{
  "num_hidden_layers": 11,
  "hidden_size": 192,
  "num_attention_heads": 2,
  "num_key_value_heads": 2,
  "head_dim": 96,
  "intermediate_size": 768,
  "vocab_size": 8192,
  "hidden_act": "tanh_gelu",
  "norm": "layernorm",
  "norm_place": "pre",
  "norm_eps": 1e-05,
  "positions": "learned",
  "qk_norm": false,
  "attn_scale": 0.102,
  "bias": "all",
  "tie_word_embeddings": false,
  "parallel_block": false,
  "init": "normal",
  "init_std_qkv": 0.0307,
  "init_std_o": 0.00655,
  "init_std_up": 0.0307,
  "init_std_down": 0.00328,
  "optimizer": "adamw",
  "learning_rate": 0.00169,
  "beta1": 0.9,
  "beta2": 0.98,
  "weight_decay": 0.16,
  "lr_head": 0.00587,
  "max_grad_norm": 1.0,
  "warmup_steps": 333,
  "schedule": "wsd",
  "decay_fraction": 0.511,
  "decay_shape": "linear",
  "final_lr_fraction": 0.0,
  "batch_tokens": [32768, 65536, 98304],
  "max_seq_len": 512,
  "doc_mask": true,
  "train_tokens": 223600000,
  "max_steps": 3668,
  "dataset": "wikipedia_en"
}
Each number is 50 + 12 x the weight over its row's rms, rounded and kept within 0 to 99. Layers, rows and columns count from 0. The size before them is the row's rms in percent of the matrix's.

# layer 2 MLP up, 768x192, rms 0.0415, rows 329-365, columns 0-95
069:56 57 38 31 56 41 53 37 52 49 56 48 52 62 27 52 57 48 63 49 63 44 59 47 58 48 54 45 70 95 36 44 36 65 47 29 53 38 33 39 48 47 21 56 48 54 34 63 40 54 52 31 58 54 55 49 47 41 40 47 33 50 34 39 54 48 64 34 67 67 37 62 51 50 58 64 73 49 48 41 50 74 54 56 54 62 64 57 40 55 32 38 32 49 45 63
062:63 58 45 58 49 53 42 40 49 34 38 67 58 48 26 42 68 48 52 49 34 23 46 42 50 46 57 69 47 50 83 40 36 44 55 72 66 88 40 36 48 53 49 60 49 52 49 49 53 75 42 54 50 48 46 53 42 41 49 73 42 57 35 45 50 43 38 51 61 26 37 67 53 59 45 70 59 82 46 39 56 39 53 58 66 56 84 55 52 51 46 62 67 48 25 63
153:40 56 55 43 44 61 62 47 55 55 55 50 46 53 48 36 57 49 52 64 50 48 47 52 66 54 42 49 47 54 45 49 60 53 46 47 70 48 52 51 48 65 49 52 55 53 54 53 52 52 58 57 45 99 52 44 48 47 51 49 54 42 54 62 39 51 50 52 48 53 52 51 36 36 59 54 49 55 58 51 58 51 60 46 46 53 43 48 57 50 52 49 39 62 52 40
067:62 45 49 58 46 47 37 30 41 74 50 58 57 39 57 16 43 59 42 46 54 32 44 33 48 42 62 66 38 66 49 38 35 45 46 37 66 46 36 36 46 58 71 46 55 56 46 49 50 44 42 22 47 47 49 66 39 57 66 76 37 62 45 59 46 31 35 31 46 64 59 45 54 46 55 37 44 64 43 51 48 55 50 45 63 46 39 57 46 47 46 47 69 48 40 61
081:51 42 52 58 41 43 63 32 37 58 69 48 41 62 69 16 40 51 46 50 35 02 38 55 50 50 65 54 51 66 50 69 46 41 48 64 48 35 52 59 42 53 54 46 56 53 29 55 47 66 52 36 33 48 54 49 40 46 51 60 31 55 42 47 52 52 75 36 65 47 49 36 50 60 50 37 44 63 46 87 53 61 46 52 57 46 54 56 54 55 54 39 48 42 67 62
085:44 40 49 65 54 42 63 56 63 67 71 64 28 40 66 38 56 57 55 48 50 23 46 35 49 41 75 52 49 58 34 66 51 46 41 52 53 37 58 54 54 61 37 48 60 63 17 22 43 56 63 34 53 43 59 67 46 54 47 56 38 68 77 37 46 50 40 46 31 77 41 40 63 56 42 29 37 57 54 48 56 51 46 59 51 19 38 64 46 69 47 28 54 46 52 63
067:44 48 34 54 49 48 58 76 63 50 57 53 56 47 73 71 36 46 27 51 73 67 60 57 45 47 56 41 62 66 45 49 61 46 53 42 56 49 78 25 56 54 51 46 60 44 60 30 23 43 52 46 47 48 54 67 49 44 41 34 42 52 75 51 53 54 65 45 34 65 45 39 55 53 49 49 67 41 53 52 48 56 53 46 36 54 19 54 69 65 60 35 43 54 50 48
107:66 64 58 40 65 61 43 67 52 51 45 45 27 48 73 43 61 41 33 51 39 66 59 51 52 46 55 48 56 45 53 53 45 49 56 48 46 45 55 92 59 41 47 53 55 62 63 49 35 39 46 49 61 51 62 59 41 47 39 51 63 42 33 52 53 60 72 53 68 28 41 66 51 57 53 56 66 81 52 73 30 52 40 47 57 32 63 59 59 52 25 37 42 44 50 33
077:55 52 52 68 68 63 63 38 53 65 53 57 21 54 76 47 44 63 50 52 57 40 57 48 47 39 67 63 57 53 55 63 56 39 51 62 53 31 40 74 55 52 54 52 41 59 40 26 45 59 56 46 60 46 57 71 46 72 57 63 24 63 54 46 51 45 62 60 39 69 55 23 56 63 46 29 39 57 55 71 55 53 45 49 65 15 31 66 67 61 51 50 39 48 45 58
122:43 18 64 55 66 41 46 69 54 49 36 63 47 31 71 48 66 49 47 44 37 58 29 41 54 48 62 52 55 20 56 41 56 56 45 64 46 63 53 59 45 53 53 65 62 69 28 33 37 40 50 50 61 53 55 75 39 28 54 64 50 50 72 49 57 36 42 61 57 73 31 47 61 50 40 48 51 62 31 64 29 48 31 64 53 33 41 60 31 39 49 65 61 42 37 40
090:43 55 55 34 70 52 59 45 44 54 54 58 47 59 44 63 61 38 25 41 67 47 37 66 44 54 49 55 54 43 46 49 33 45 77 45 51 55 42 47 39 41 52 69 62 62 24 41 60 29 59 42 57 60 57 49 33 48 68 51 43 57 61 61 71 36 42 66 52 79 56 57 56 63 42 73 63 69 39 52 37 46 57 79 46 56 38 71 42 48 12 48 49 44 53 47
099:46 49 64 53 70 48 41 55 19 43 44 40 49 42 41 50 63 59 50 47 56 78 45 48 52 66 46 66 63 26 45 38 47 44 54 65 48 79 42 74 35 48 61 55 41 48 37 45 57 61 50 38 53 55 57 51 50 46 53 55 57 52 39 43 56 25 49 62 55 53 69 35 51 47 47 36 43 63 35 68 63 63 51 73 65 38 75 51 16 46 38 59 51 37 46 49
062:54 58 30 21 52 36 38 71 62 50 51 51 42 40 54 57 55 29 47 51 41 55 42 52 55 47 50 39 29 58 44 58 37 52 56 45 46 59 70 35 76 36 37 47 46 54 47 55 37 41 51 55 54 57 67 48 37 19 52 43 57 43 50 45 55 69 61 31 48 38 22 65 52 53 45 79 65 81 48 25 31 25 45 54 34 46 64 47 61 59 47 32 63 46 45 38
173:40 43 42 55 62 51 52 54 60 57 53 68 56 43 42 60 49 49 58 27 52 55 54 49 66 52 63 65 50 43 53 49 50 38 67 59 79 64 53 42 41 28 45 66 48 45 36 23 68 33 50 50 45 51 47 70 57 46 53 72 57 54 64 17 48 72 62 46 35 62 45 32 50 63 52 53 56 58 48 35 40 47 42 49 76 43 36 62 45 46 28 52 51 42 33 28
100:57 27 47 54 53 39 51 32 46 54 72 56 50 49 50 29 61 40 51 46 33 37 29 47 57 62 53 53 42 64 44 54 46 49 55 71 48 57 39 60 69 48 45 52 67 63 36 46 53 56 51 41 39 52 72 53 55 43 55 66 29 56 53 42 57 56 59 63 56 71 57 39 55 44 42 65 02 58 52 59 54 64 56 62 61 49 54 56 35 60 52 23 54 35 48 46
064:56 50 55 70 59 51 44 47 59 55 40 56 45 45 44 50 65 56 55 54 42 58 50 42 54 51 48 48 51 27 61 47 64 62 60 65 51 94 73 67 50 54 64 53 51 63 85 49 56 51 41 51 58 42 47 49 43 44 49 61 48 50 56 57 44 35 54 67 44 47 58 35 55 56 38 47 54 53 52 39 40 49 60 63 57 21 64 43 38 31 42 77 57 49 58 54
077:79 34 44 59 62 50 61 51 52 50 63 45 47 58 39 68 50 45 55 48 34 42 45 56 47 59 53 63 54 57 43 72 67 52 51 98 45 51 55 77 41 53 40 52 57 55 36 42 38 75 58 56 45 53 56 50 59 52 56 51 29 51 62 40 59 46 82 63 57 39 50 25 54 51 41 70 24 43 56 61 67 75 47 60 62 36 60 49 45 38 46 52 44 41 50 55
139:54 52 46 43 51 31 41 47 56 74 42 45 59 41 37 54 52 26 50 48 75 46 40 50 59 49 34 70 65 49 39 38 56 35 72 41 52 43 57 45 42 50 41 67 74 63 39 51 27 43 49 36 52 48 71 52 44 29 56 45 54 59 61 58 66 38 79 59 52 48 61 48 58 59 33 56 68 45 36 56 34 62 61 57 51 72 54 69 34 42 29 42 58 29 28 39
092:70 54 39 66 83 61 40 51 52 77 44 60 38 51 53 39 47 55 43 50 45 39 66 62 51 62 64 58 53 49 62 50 41 48 54 58 50 44 33 77 44 48 61 47 50 62 35 45 48 52 45 38 62 50 59 66 52 67 49 67 26 68 61 42 51 33 52 34 44 67 48 46 61 58 52 35 54 65 50 59 58 48 55 57 73 26 50 64 52 56 34 64 52 44 33 54
169:50 42 53 48 69 48 32 62 54 49 39 52 21 34 61 42 52 44 59 49 27 42 57 55 39 51 68 58 77 29 47 49 44 48 60 45 46 50 59 99 50 50 46 51 69 57 37 45 50 41 49 32 49 56 49 66 45 36 50 48 47 57 52 56 56 34 73 59 46 58 51 59 58 58 63 42 65 75 41 68 46 53 44 58 55 45 57 82 52 40 15 59 58 34 49 29
089:57 32 50 35 39 28 40 58 41 54 57 62 42 31 75 38 66 46 46 45 54 25 43 39 58 44 66 65 47 50 52 34 48 39 56 46 60 56 45 58 47 58 43 70 81 67 42 37 43 42 50 34 49 46 60 60 26 32 59 65 45 65 64 49 52 41 54 54 44 59 44 57 66 61 36 45 56 61 29 39 32 61 47 52 58 70 57 73 46 35 37 45 75 35 29 62
183:16 47 57 37 46 41 38 48 57 75 47 65 32 52 44 54 39 39 59 32 48 50 72 41 36 76 65 46 34 47 67 52 58 42 46 53 40 35 33 48 48 55 41 45 44 49 58 59 64 56 34 45 61 63 41 43 28 47 42 47 50 52 40 53 46 50 54 43 54 67 60 43 50 45 20 37 50 70 55 50 50 39 22 39 50 41 57 40 55 49 53 58 50 45 59 38
098:51 64 68 29 50 57 39 54 45 24 41 62 56 36 32 56 78 43 51 53 55 63 35 50 54 19 48 62 32 50 69 35 39 41 59 75 50 57 60 55 58 51 50 55 42 70 63 62 53 38 46 65 67 51 63 47 41 42 55 61 48 50 26 54 65 51 35 62 61 46 55 69 50 37 41 58 59 77 55 29 50 35 55 46 63 42 58 48 52 49 35 67 44 54 33 30
157:53 41 45 52 60 47 49 59 65 35 30 56 41 44 54 36 52 50 46 44 47 45 64 67 53 47 78 60 34 62 43 48 56 53 41 61 50 57 48 21 49 55 41 40 59 54 57 62 57 66 63 59 57 47 59 63 52 48 53 88 24 55 57 49 34 37 48 68 34 48 18 56 59 64 34 64 54 57 55 44 72 83 45 59 70 65 49 56 42 49 31 60 36 42 40 46
069:27 44 71 50 53 44 52 69 63 62 64 55 54 22 41 61 73 45 56 47 70 65 45 48 58 58 39 48 57 39 28 46 59 37 55 25 41 40 64 59 53 53 44 54 68 56 46 32 52 44 47 45 51 51 56 45 52 44 59 43 43 62 78 48 59 47 46 47 35 83 70 47 52 37 40 72 39 45 51 46 44 66 59 67 47 62 63 56 25 33 45 50 47 48 53 52
088:60 46 68 60 49 40 39 29 30 48 43 50 45 32 54 38 76 51 69 49 45 60 42 51 51 47 49 68 44 25 47 49 57 39 61 61 51 93 46 72 56 44 43 67 57 49 40 48 68 49 58 42 45 50 61 50 32 36 40 57 52 59 53 44 50 32 58 44 36 41 61 52 58 61 40 31 42 64 29 60 32 33 42 58 62 37 61 63 42 63 42 55 77 35 44 51
096:77 46 68 50 56 57 55 59 67 56 46 49 42 53 35 46 65 37 44 49 23 49 55 59 59 79 30 34 58 29 58 63 65 64 60 55 42 48 64 84 62 48 42 58 71 49 73 60 35 54 43 56 58 48 56 35 63 33 52 49 50 42 65 49 57 49 66 49 58 32 28 50 49 46 46 75 42 55 54 57 40 64 55 60 47 50 40 47 55 30 42 79 52 48 53 33
106:48 43 62 32 60 34 32 53 40 44 40 63 64 30 49 55 76 53 39 53 60 54 42 33 61 59 55 65 65 42 53 30 61 47 67 56 57 49 55 53 43 45 34 58 75 74 45 31 57 59 50 54 57 49 66 50 36 33 69 64 33 61 64 50 57 29 47 80 50 52 51 43 62 47 40 52 50 77 42 45 42 60 58 76 57 43 56 68 33 44 44 29 65 40 36 39
090:60 43 46 49 53 38 58 44 68 68 52 48 46 23 47 49 72 47 57 47 49 34 42 40 60 45 51 54 58 51 26 63 52 51 47 46 51 44 64 48 27 59 13 59 68 57 17 43 49 54 58 33 56 45 60 50 53 35 35 39 48 55 64 44 50 45 44 56 50 65 40 59 57 48 41 41 50 60 44 50 57 88 47 66 39 43 26 61 37 52 25 62 61 48 37 48
072:64 66 61 52 54 64 40 44 36 40 44 55 35 48 43 37 58 50 50 50 36 78 64 47 49 59 55 61 42 31 73 46 53 45 56 50 55 73 59 72 51 48 35 54 49 62 56 35 66 50 46 38 53 51 51 64 36 56 41 58 49 58 47 52 53 37 48 30 53 26 40 50 56 56 50 39 20 91 46 47 53 46 54 61 67 26 76 52 38 51 44 65 43 48 47 40
100:43 48 66 46 55 39 35 47 23 57 55 50 59 56 56 47 55 42 30 48 64 64 38 44 61 56 46 57 63 30 45 34 49 26 62 27 50 47 45 70 36 43 67 56 68 52 29 45 54 38 45 35 34 52 60 49 45 51 69 45 51 59 58 59 56 46 42 57 50 30 78 41 55 47 50 64 54 55 41 66 52 63 49 67 65 53 74 60 30 47 52 29 58 36 59 62
104:49 45 47 37 66 43 44 46 60 51 64 67 34 26 43 54 74 38 46 50 70 53 55 33 61 41 59 56 62 70 29 51 63 35 57 61 49 46 48 67 40 49 46 62 62 86 49 21 52 59 48 45 61 50 66 68 35 62 41 66 21 66 56 51 55 50 60 51 40 77 46 39 65 55 40 72 33 67 48 47 49 69 56 64 68 36 64 68 31 54 30 37 53 40 30 46
074:47 44 44 57 46 50 57 51 51 55 48 64 37 60 72 53 31 61 41 48 73 60 62 54 49 30 64 57 56 55 54 39 56 43 45 51 60 37 48 32 54 52 31 48 42 50 58 30 53 41 56 34 55 50 48 82 40 61 46 55 34 62 66 36 49 41 56 40 50 70 56 33 56 66 56 28 40 32 45 58 40 68 44 48 52 28 15 59 57 76 64 42 49 50 56 65
073:44 33 40 52 70 45 56 76 70 64 65 60 36 35 50 73 59 47 49 46 58 35 45 52 56 46 47 45 56 43 42 48 52 48 57 41 48 52 56 51 37 46 51 53 63 50 27 29 38 44 52 53 65 55 60 49 55 41 47 55 29 58 80 41 62 61 45 54 36 90 42 31 55 44 45 64 57 47 49 37 55 62 57 67 51 51 44 51 58 65 53 48 59 46 30 44
108:55 27 43 72 65 50 60 41 61 91 53 63 43 43 55 54 53 43 29 45 49 47 44 40 45 59 57 68 71 39 37 71 65 42 52 55 48 90 53 62 41 55 55 41 76 62 29 40 39 45 51 41 46 53 66 67 58 53 51 54 33 57 69 55 56 53 46 43 35 63 56 46 57 51 42 63 22 65 49 59 50 57 50 56 60 28 42 55 47 59 57 26 62 37 43 43
058:33 54 62 37 40 42 50 48 36 22 53 52 53 39 51 45 57 60 84 50 67 57 53 46 59 27 49 58 46 45 41 39 40 36 55 37 57 45 57 37 32 46 32 56 57 57 53 43 61 63 61 40 48 48 52 57 41 40 31 52 51 56 54 32 54 48 34 51 28 41 70 44 56 58 50 26 66 57 45 39 49 50 43 56 57 38 76 63 31 48 43 28 30 49 47 57
096:76 45 48 45 54 44 40 50 44 45 43 52 77 55 47 59 47 36 46 47 60 45 35 43 53 53 45 63 40 50 58 40 39 38 58 53 54 46 34 57 50 46 62 56 62 40 32 70 36 38 45 61 48 54 64 41 63 48 80 55 55 49 57 53 63 48 44 52 42 34 72 57 53 41 48 63 61 39 47 35 42 51 50 40 53 66 44 53 69 43 48 48 63 46 33 45
# layer 2 MLP down (transposed), 768x192, rms 0.0209, rows 329-364, columns 0-95
039:29 49 42 71 55 67 62 66 37 59 50 67 43 53 57 50 50 42 31 47 39 50 48 39 36 40 24 38 49 22 38 56 57 41 72 48 30 60 66 66 62 49 70 52 48 42 54 44 52 46 42 54 47 40 70 32 47 43 43 56 51 48 83 53 46 54 44 46 54 47 52 27 26 32 53 40 40 42 42 46 58 48 51 43 51 42 56 30 46 59 53 50 59 61 74 51
047:47 31 51 49 40 64 61 57 52 66 49 54 36 61 62 38 50 56 48 40 51 70 64 69 65 51 33 22 38 54 29 59 58 61 45 40 48 32 61 60 54 53 52 44 58 61 55 46 44 58 57 36 52 36 39 37 52 43 60 23 46 52 72 61 40 39 67 64 56 56 40 30 30 38 49 46 42 40 37 47 44 58 40 21 53 40 37 49 46 42 40 48 35 70 55 44
321:52 60 38 57 57 53 52 53 50 46 40 53 59 52 49 59 40 45 73 99 42 49 45 44 54 46 53 49 49 53 31 51 36 48 36 50 60 56 45 36 56 83 48 44 45 40 51 62 49 48 50 54 54 57 37 44 50 51 51 57 52 51 46 35 46 54 44 44 35 47 56 48 49 58 43 51 47 44 56 47 45 48 45 40 41 48 46 48 56 43 53 50 34 53 57 56
055:42 55 49 52 42 52 50 57 59 39 42 35 32 56 69 52 49 45 43 29 31 68 49 50 71 71 27 25 43 39 67 48 50 61 55 41 59 37 65 60 38 56 35 51 64 41 68 54 55 69 61 55 45 43 38 29 58 64 52 28 60 27 49 51 49 52 62 57 51 42 44 37 19 55 35 52 67 47 49 49 53 57 41 65 44 34 42 38 59 49 51 52 54 57 48 48
059:57 51 48 40 49 69 40 42 72 32 18 40 65 39 43 50 65 30 56 57 64 79 70 58 61 35 30 40 33 47 49 31 47 58 53 38 56 56 51 43 50 49 57 48 57 43 54 53 47 60 52 69 74 44 61 47 66 46 65 36 54 36 44 61 57 44 30 51 43 53 42 50 60 41 37 60 50 46 31 37 38 75 33 43 39 59 38 40 36 52 36 50 59 58 49 57
077:58 49 51 34 44 61 39 38 28 43 21 38 59 46 37 49 46 31 53 41 55 74 75 51 66 50 18 46 47 44 66 51 56 57 69 38 54 52 46 68 72 44 66 53 46 32 74 59 50 56 34 69 44 43 49 27 58 49 59 46 51 16 32 72 53 50 51 38 67 35 48 71 24 40 51 43 67 42 52 58 53 55 46 53 40 52 69 43 53 42 57 56 50 58 45 47
049:33 59 62 48 51 34 40 45 40 33 24 52 45 60 51 30 58 48 48 39 44 53 57 34 73 42 47 66 63 52 61 74 28 37 51 56 49 61 30 77 45 48 42 53 29 46 67 57 49 52 39 49 54 61 63 31 56 60 60 52 54 33 38 53 63 75 57 34 48 50 54 72 43 63 61 55 50 47 48 52 48 50 52 48 40 51 54 56 43 58 54 47 71 33 54 57
097:46 28 44 52 28 37 73 35 49 48 66 50 73 58 35 48 49 54 56 36 48 47 32 41 47 57 29 45 50 51 39 38 63 49 59 48 55 56 60 17 49 49 61 43 46 43 38 57 56 58 58 42 45 44 47 44 48 57 43 48 42 63 62 44 56 48 35 62 54 70 56 46 40 41 40 47 46 28 50 57 87 41 53 37 42 63 47 54 45 48 65 63 50 72 60 58
058:58 50 51 45 29 25 38 44 53 38 51 34 68 34 45 31 49 26 65 44 40 76 49 53 75 68 32 41 34 40 65 46 62 66 44 30 61 56 65 35 67 32 58 46 50 43 60 69 49 50 39 57 50 47 25 26 56 50 58 23 59 26 44 64 37 68 31 55 62 40 45 81 41 42 56 36 54 66 50 46 48 63 60 68 41 60 60 33 32 31 59 45 60 57 48 63
145:58 69 42 32 29 58 46 25 33 57 65 37 41 69 41 47 29 49 52 29 56 48 65 42 53 54 31 43 54 60 56 54 52 36 58 23 38 41 40 38 60 59 46 46 41 33 58 68 40 41 49 55 40 49 42 24 54 71 41 32 41 51 35 52 57 58 51 37 58 41 40 64 31 45 63 51 60 47 88 51 70 33 70 23 51 66 65 58 62 48 59 50 23 75 64 56
123:53 52 47 58 41 70 81 31 53 56 66 53 59 67 45 34 53 51 28 02 33 38 51 41 43 43 49 34 46 52 46 59 59 52 23 47 48 55 56 56 54 38 60 47 53 49 61 46 61 49 52 54 35 39 46 42 52 70 46 37 54 23 43 76 32 54 46 60 55 65 51 64 26 38 59 45 58 53 70 48 74 43 51 44 36 55 34 41 48 54 57 57 44 80 74 44
081:67 44 43 36 28 60 61 57 93 63 37 55 45 57 59 35 43 41 40 40 30 42 39 62 54 33 65 37 45 68 40 64 55 54 59 37 48 45 54 32 60 50 47 51 58 52 54 54 46 58 49 58 37 41 65 38 43 56 53 34 42 53 58 52 38 66 50 53 60 46 29 49 54 54 47 55 53 55 57 46 22 57 54 16 43 52 37 47 75 54 59 38 44 79 67 52
049:38 36 67 48 46 74 53 38 27 51 38 52 60 64 38 56 37 72 40 36 59 59 53 42 49 37 39 44 63 52 45 55 71 32 58 45 39 51 53 38 50 43 48 36 40 42 62 38 60 57 60 36 46 49 52 40 52 55 57 55 25 69 55 67 35 39 52 66 61 53 62 50 42 40 54 53 45 27 53 53 73 42 46 10 58 66 61 61 59 54 42 44 44 60 59 46
209:46 43 43 60 55 48 46 55 55 47 59 45 71 46 52 45 51 59 46 00 67 50 35 38 52 50 59 55 34 43 41 54 54 44 56 64 57 52 52 49 47 22 63 63 54 49 40 41 55 49 54 53 52 23 59 54 48 48 54 44 45 57 61 42 49 57 57 56 49 53 42 52 39 68 64 44 44 52 42 41 49 60 63 45 52 40 45 55 52 36 45 52 41 51 50 50
096:48 59 46 35 38 64 33 75 38 62 17 33 50 54 56 56 43 72 49 51 54 63 71 50 49 40 44 48 45 36 53 47 64 57 32 50 55 47 48 44 45 29 43 39 33 25 66 57 62 45 50 64 54 53 37 48 49 54 51 23 68 32 47 69 48 39 40 58 65 47 56 55 36 50 53 38 66 58 44 48 49 57 48 24 27 42 52 35 72 55 39 52 44 78 61 47
044:38 44 52 47 50 28 66 26 39 42 63 49 45 45 60 45 51 34 44 63 49 59 61 61 41 62 59 46 44 74 57 51 30 60 48 50 59 56 38 54 53 45 58 61 57 58 30 52 63 57 53 38 42 41 73 62 61 47 62 43 47 44 47 52 37 64 58 56 39 41 52 75 40 52 75 41 50 50 31 57 70 52 38 41 35 57 60 58 56 52 70 58 40 32 22 50
058:34 60 43 44 22 50 29 63 52 58 35 48 40 50 61 27 42 65 64 64 52 58 63 63 50 38 43 52 39 51 55 41 49 63 43 38 57 64 37 41 51 41 51 44 36 43 57 64 56 39 46 66 56 51 34 67 41 49 57 36 54 46 50 50 44 55 20 50 52 43 47 69 63 49 64 38 56 58 47 35 27 51 57 46 28 46 50 51 57 43 50 37 46 59 62 61
200:41 49 56 63 52 80 60 49 34 50 48 49 48 59 55 38 39 83 44 23 26 59 51 55 47 45 58 38 46 51 58 55 48 75 03 53 46 51 45 61 47 26 59 34 34 54 59 53 65 58 51 59 43 47 53 48 54 63 46 52 47 35 54 45 42 66 31 46 52 56 40 63 35 57 77 49 51 47 70 51 64 56 45 44 44 34 52 40 51 65 56 55 51 81 77 39
092:31 45 50 41 12 28 65 60 42 44 61 46 49 43 45 40 61 52 55 40 37 61 41 58 56 57 42 41 42 53 54 51 71 75 45 40 55 46 64 53 60 32 46 46 52 40 75 59 64 49 55 58 34 35 35 28 46 42 52 23 73 16 53 59 37 59 47 60 71 43 57 64 30 43 45 42 55 56 61 59 47 53 43 50 32 51 56 32 45 42 60 52 42 71 67 43
154:51 48 52 48 40 51 70 41 46 53 58 50 50 56 36 47 33 58 60 31 46 53 31 42 43 57 35 35 42 56 39 46 43 54 24 46 66 48 41 39 53 56 47 36 32 34 67 52 61 67 52 70 44 40 32 40 57 70 39 46 65 20 61 46 35 69 55 46 45 57 58 56 30 31 53 52 39 46 63 42 59 50 52 28 41 42 35 34 54 62 70 53 32 73 61 43
093:48 61 58 49 67 86 57 42 44 49 28 32 38 67 33 47 35 65 59 23 38 77 63 41 64 46 14 27 53 48 60 72 54 56 47 45 44 51 58 47 67 38 48 28 39 24 67 64 53 63 43 67 48 48 52 44 58 63 54 40 47 24 46 61 53 51 59 44 54 46 45 56 19 40 51 52 53 27 73 60 66 48 44 32 45 43 49 38 57 53 51 51 36 79 70 49
182:45 64 37 44 41 61 50 41 63 52 49 49 47 73 51 64 53 39 69 11 59 41 66 56 37 40 66 56 38 61 45 68 47 39 51 48 34 53 41 44 53 74 47 46 39 34 29 62 67 45 61 46 59 30 42 37 41 58 45 42 52 55 25 35 54 51 50 51 51 42 63 49 54 53 53 40 48 34 67 43 49 29 47 30 50 51 50 32 52 46 62 40 44 56 78 62
090:65 17 40 48 51 53 56 43 58 71 58 31 52 63 65 52 40 52 47 49 36 50 57 50 45 89 47 44 56 43 45 54 77 68 58 44 40 56 41 41 56 45 66 45 41 24 31 52 55 69 56 31 22 42 31 56 43 65 41 34 52 53 76 53 53 46 68 61 60 52 61 42 40 58 61 43 68 41 41 52 55 65 36 44 23 58 62 60 53 37 58 44 57 40 63 59
192:35 51 55 47 33 60 62 35 48 57 64 44 51 52 50 42 29 65 63 50 50 73 48 48 56 48 16 58 44 36 50 50 54 47 59 38 33 45 52 73 51 44 61 44 53 30 42 45 46 23 46 26 37 55 79 36 40 50 59 28 62 61 61 29 58 69 63 37 48 35 52 45 50 45 61 49 55 53 41 64 31 47 49 48 41 56 47 28 44 57 57 57 36 66 59 50
047:63 46 55 35 47 61 42 63 18 40 20 47 49 70 64 49 33 58 41 30 48 42 60 42 42 43 69 59 71 45 63 70 42 65 43 68 77 70 37 60 69 70 40 47 41 28 69 67 55 45 41 59 43 51 39 74 53 59 52 46 55 41 52 64 55 41 55 75 56 32 40 59 38 67 58 56 60 57 51 41 58 45 41 25 40 50 57 38 55 36 57 48 51 38 49 51
071:59 45 51 18 58 49 60 48 62 55 42 43 54 66 42 44 35 45 43 46 44 59 61 54 48 42 48 32 47 55 45 67 63 58 45 44 40 32 60 37 58 38 53 34 46 50 56 54 43 62 46 54 63 45 61 51 45 55 74 36 48 44 41 62 48 66 51 54 48 54 35 50 42 37 51 64 58 44 70 56 70 49 56 22 27 55 42 36 59 59 65 44 36 86 64 42
085:25 52 44 53 42 24 48 57 26 44 56 57 54 49 56 52 40 65 66 52 77 49 48 44 18 31 73 62 51 59 37 44 40 48 31 61 64 61 42 28 45 65 51 52 46 55 43 49 59 41 68 36 51 49 54 90 36 53 47 55 55 57 43 37 52 53 36 69 47 65 61 49 56 55 67 48 47 41 49 54 59 37 44 45 48 53 51 63 39 57 58 44 39 47 53 46
135:47 52 51 42 33 57 51 40 54 52 43 22 46 60 56 29 27 60 53 52 40 55 67 53 54 55 59 40 55 54 65 70 47 57 28 40 59 67 53 52 56 35 52 39 30 28 47 63 45 56 56 57 44 44 44 59 55 66 51 47 70 27 41 53 39 58 53 54 51 34 41 57 17 49 66 39 55 45 65 45 58 48 58 06 49 50 45 34 57 50 61 50 27 65 72 49
077:48 44 69 51 58 73 44 62 26 44 32 50 49 60 51 36 24 52 49 36 66 70 62 52 46 46 36 47 61 45 66 56 39 56 62 45 49 57 45 64 69 74 77 47 35 32 59 53 51 57 41 55 35 43 70 49 48 51 43 61 33 37 41 50 53 51 61 43 53 42 42 48 38 48 66 47 63 27 49 64 35 48 58 36 47 36 62 43 67 47 65 48 48 50 63 46
049:52 19 44 53 23 23 60 55 74 50 53 34 63 57 75 48 53 42 47 28 50 71 39 66 50 42 52 50 52 53 30 55 47 53 71 54 48 51 55 31 74 56 57 53 60 44 56 50 42 72 59 50 44 54 41 37 53 61 55 41 44 35 46 55 47 68 64 62 42 53 62 42 46 50 44 42 54 41 54 45 53 60 42 32 46 59 54 42 60 64 64 36 48 58 29 63
093:64 42 39 32 39 71 58 55 81 57 40 45 49 51 48 46 49 59 48 23 26 43 59 51 36 42 60 39 39 57 33 56 42 61 32 51 67 50 56 25 53 46 39 47 42 46 52 60 40 59 61 62 61 49 40 61 50 54 48 38 58 41 54 51 41 29 40 48 48 64 34 46 39 62 34 51 39 62 50 39 42 58 48 24 40 56 31 37 56 60 45 53 39 81 44 38
134:36 53 58 56 31 55 43 58 30 64 36 25 56 62 52 48 35 62 60 39 29 63 46 57 46 62 41 43 52 35 65 60 49 74 40 47 50 58 52 34 67 31 49 33 41 13 56 70 55 54 47 62 35 53 37 29 55 49 55 38 62 24 46 54 41 51 46 56 69 33 60 60 19 44 50 30 63 45 54 51 65 52 46 32 35 48 62 32 68 42 64 60 43 63 68 60
061:70 53 46 45 49 31 43 48 41 43 39 46 65 48 59 35 56 36 41 28 27 57 39 44 55 56 31 41 34 50 54 62 52 62 46 40 45 51 53 74 61 60 55 56 57 49 55 50 39 53 44 64 56 54 48 01 59 45 61 31 65 25 37 67 58 78 48 34 57 51 43 74 30 41 43 34 65 72 63 47 68 49 54 51 52 54 63 31 54 43 55 48 66 55 35 52
058:45 69 56 30 32 54 32 51 15 63 28 47 59 63 44 53 33 58 64 49 43 57 52 40 37 45 57 66 61 44 43 75 71 58 28 45 50 60 46 60 63 45 40 43 39 56 75 63 65 44 51 54 34 50 40 62 40 53 53 44 56 46 41 66 32 53 62 67 72 33 51 73 34 51 64 47 55 59 67 42 47 48 57 34 56 46 63 53 35 37 48 54 52 53 75 52
111:58 74 65 20 29 41 28 62 26 28 37 34 50 53 55 54 47 52 72 43 54 62 66 54 53 49 49 46 41 56 61 31 47 60 42 43 54 38 51 46 53 35 43 49 32 37 71 68 65 53 45 65 59 53 36 41 36 58 51 40 59 41 31 43 34 43 40 55 66 39 37 58 47 53 61 49 74 49 62 47 40 52 55 47 40 60 55 57 50 46 52 58 42 80 68 53
045:63 23 56 42 64 83 63 46 57 73 34 55 48 77 59 24 51 39 36 31 38 34 58 53 51 46 35 39 60 55 42 73 57 71 54 51 28 40 42 54 60 63 54 40 55 22 43 42 28 55 38 37 47 40 47 36 51 44 59 39 54 46 68 74 46 43 59 51 57 57 44 56 21 31 45 44 59 37 50 53 57 62 56 34 37 62 37 38 61 37 50 45 50 63 53 50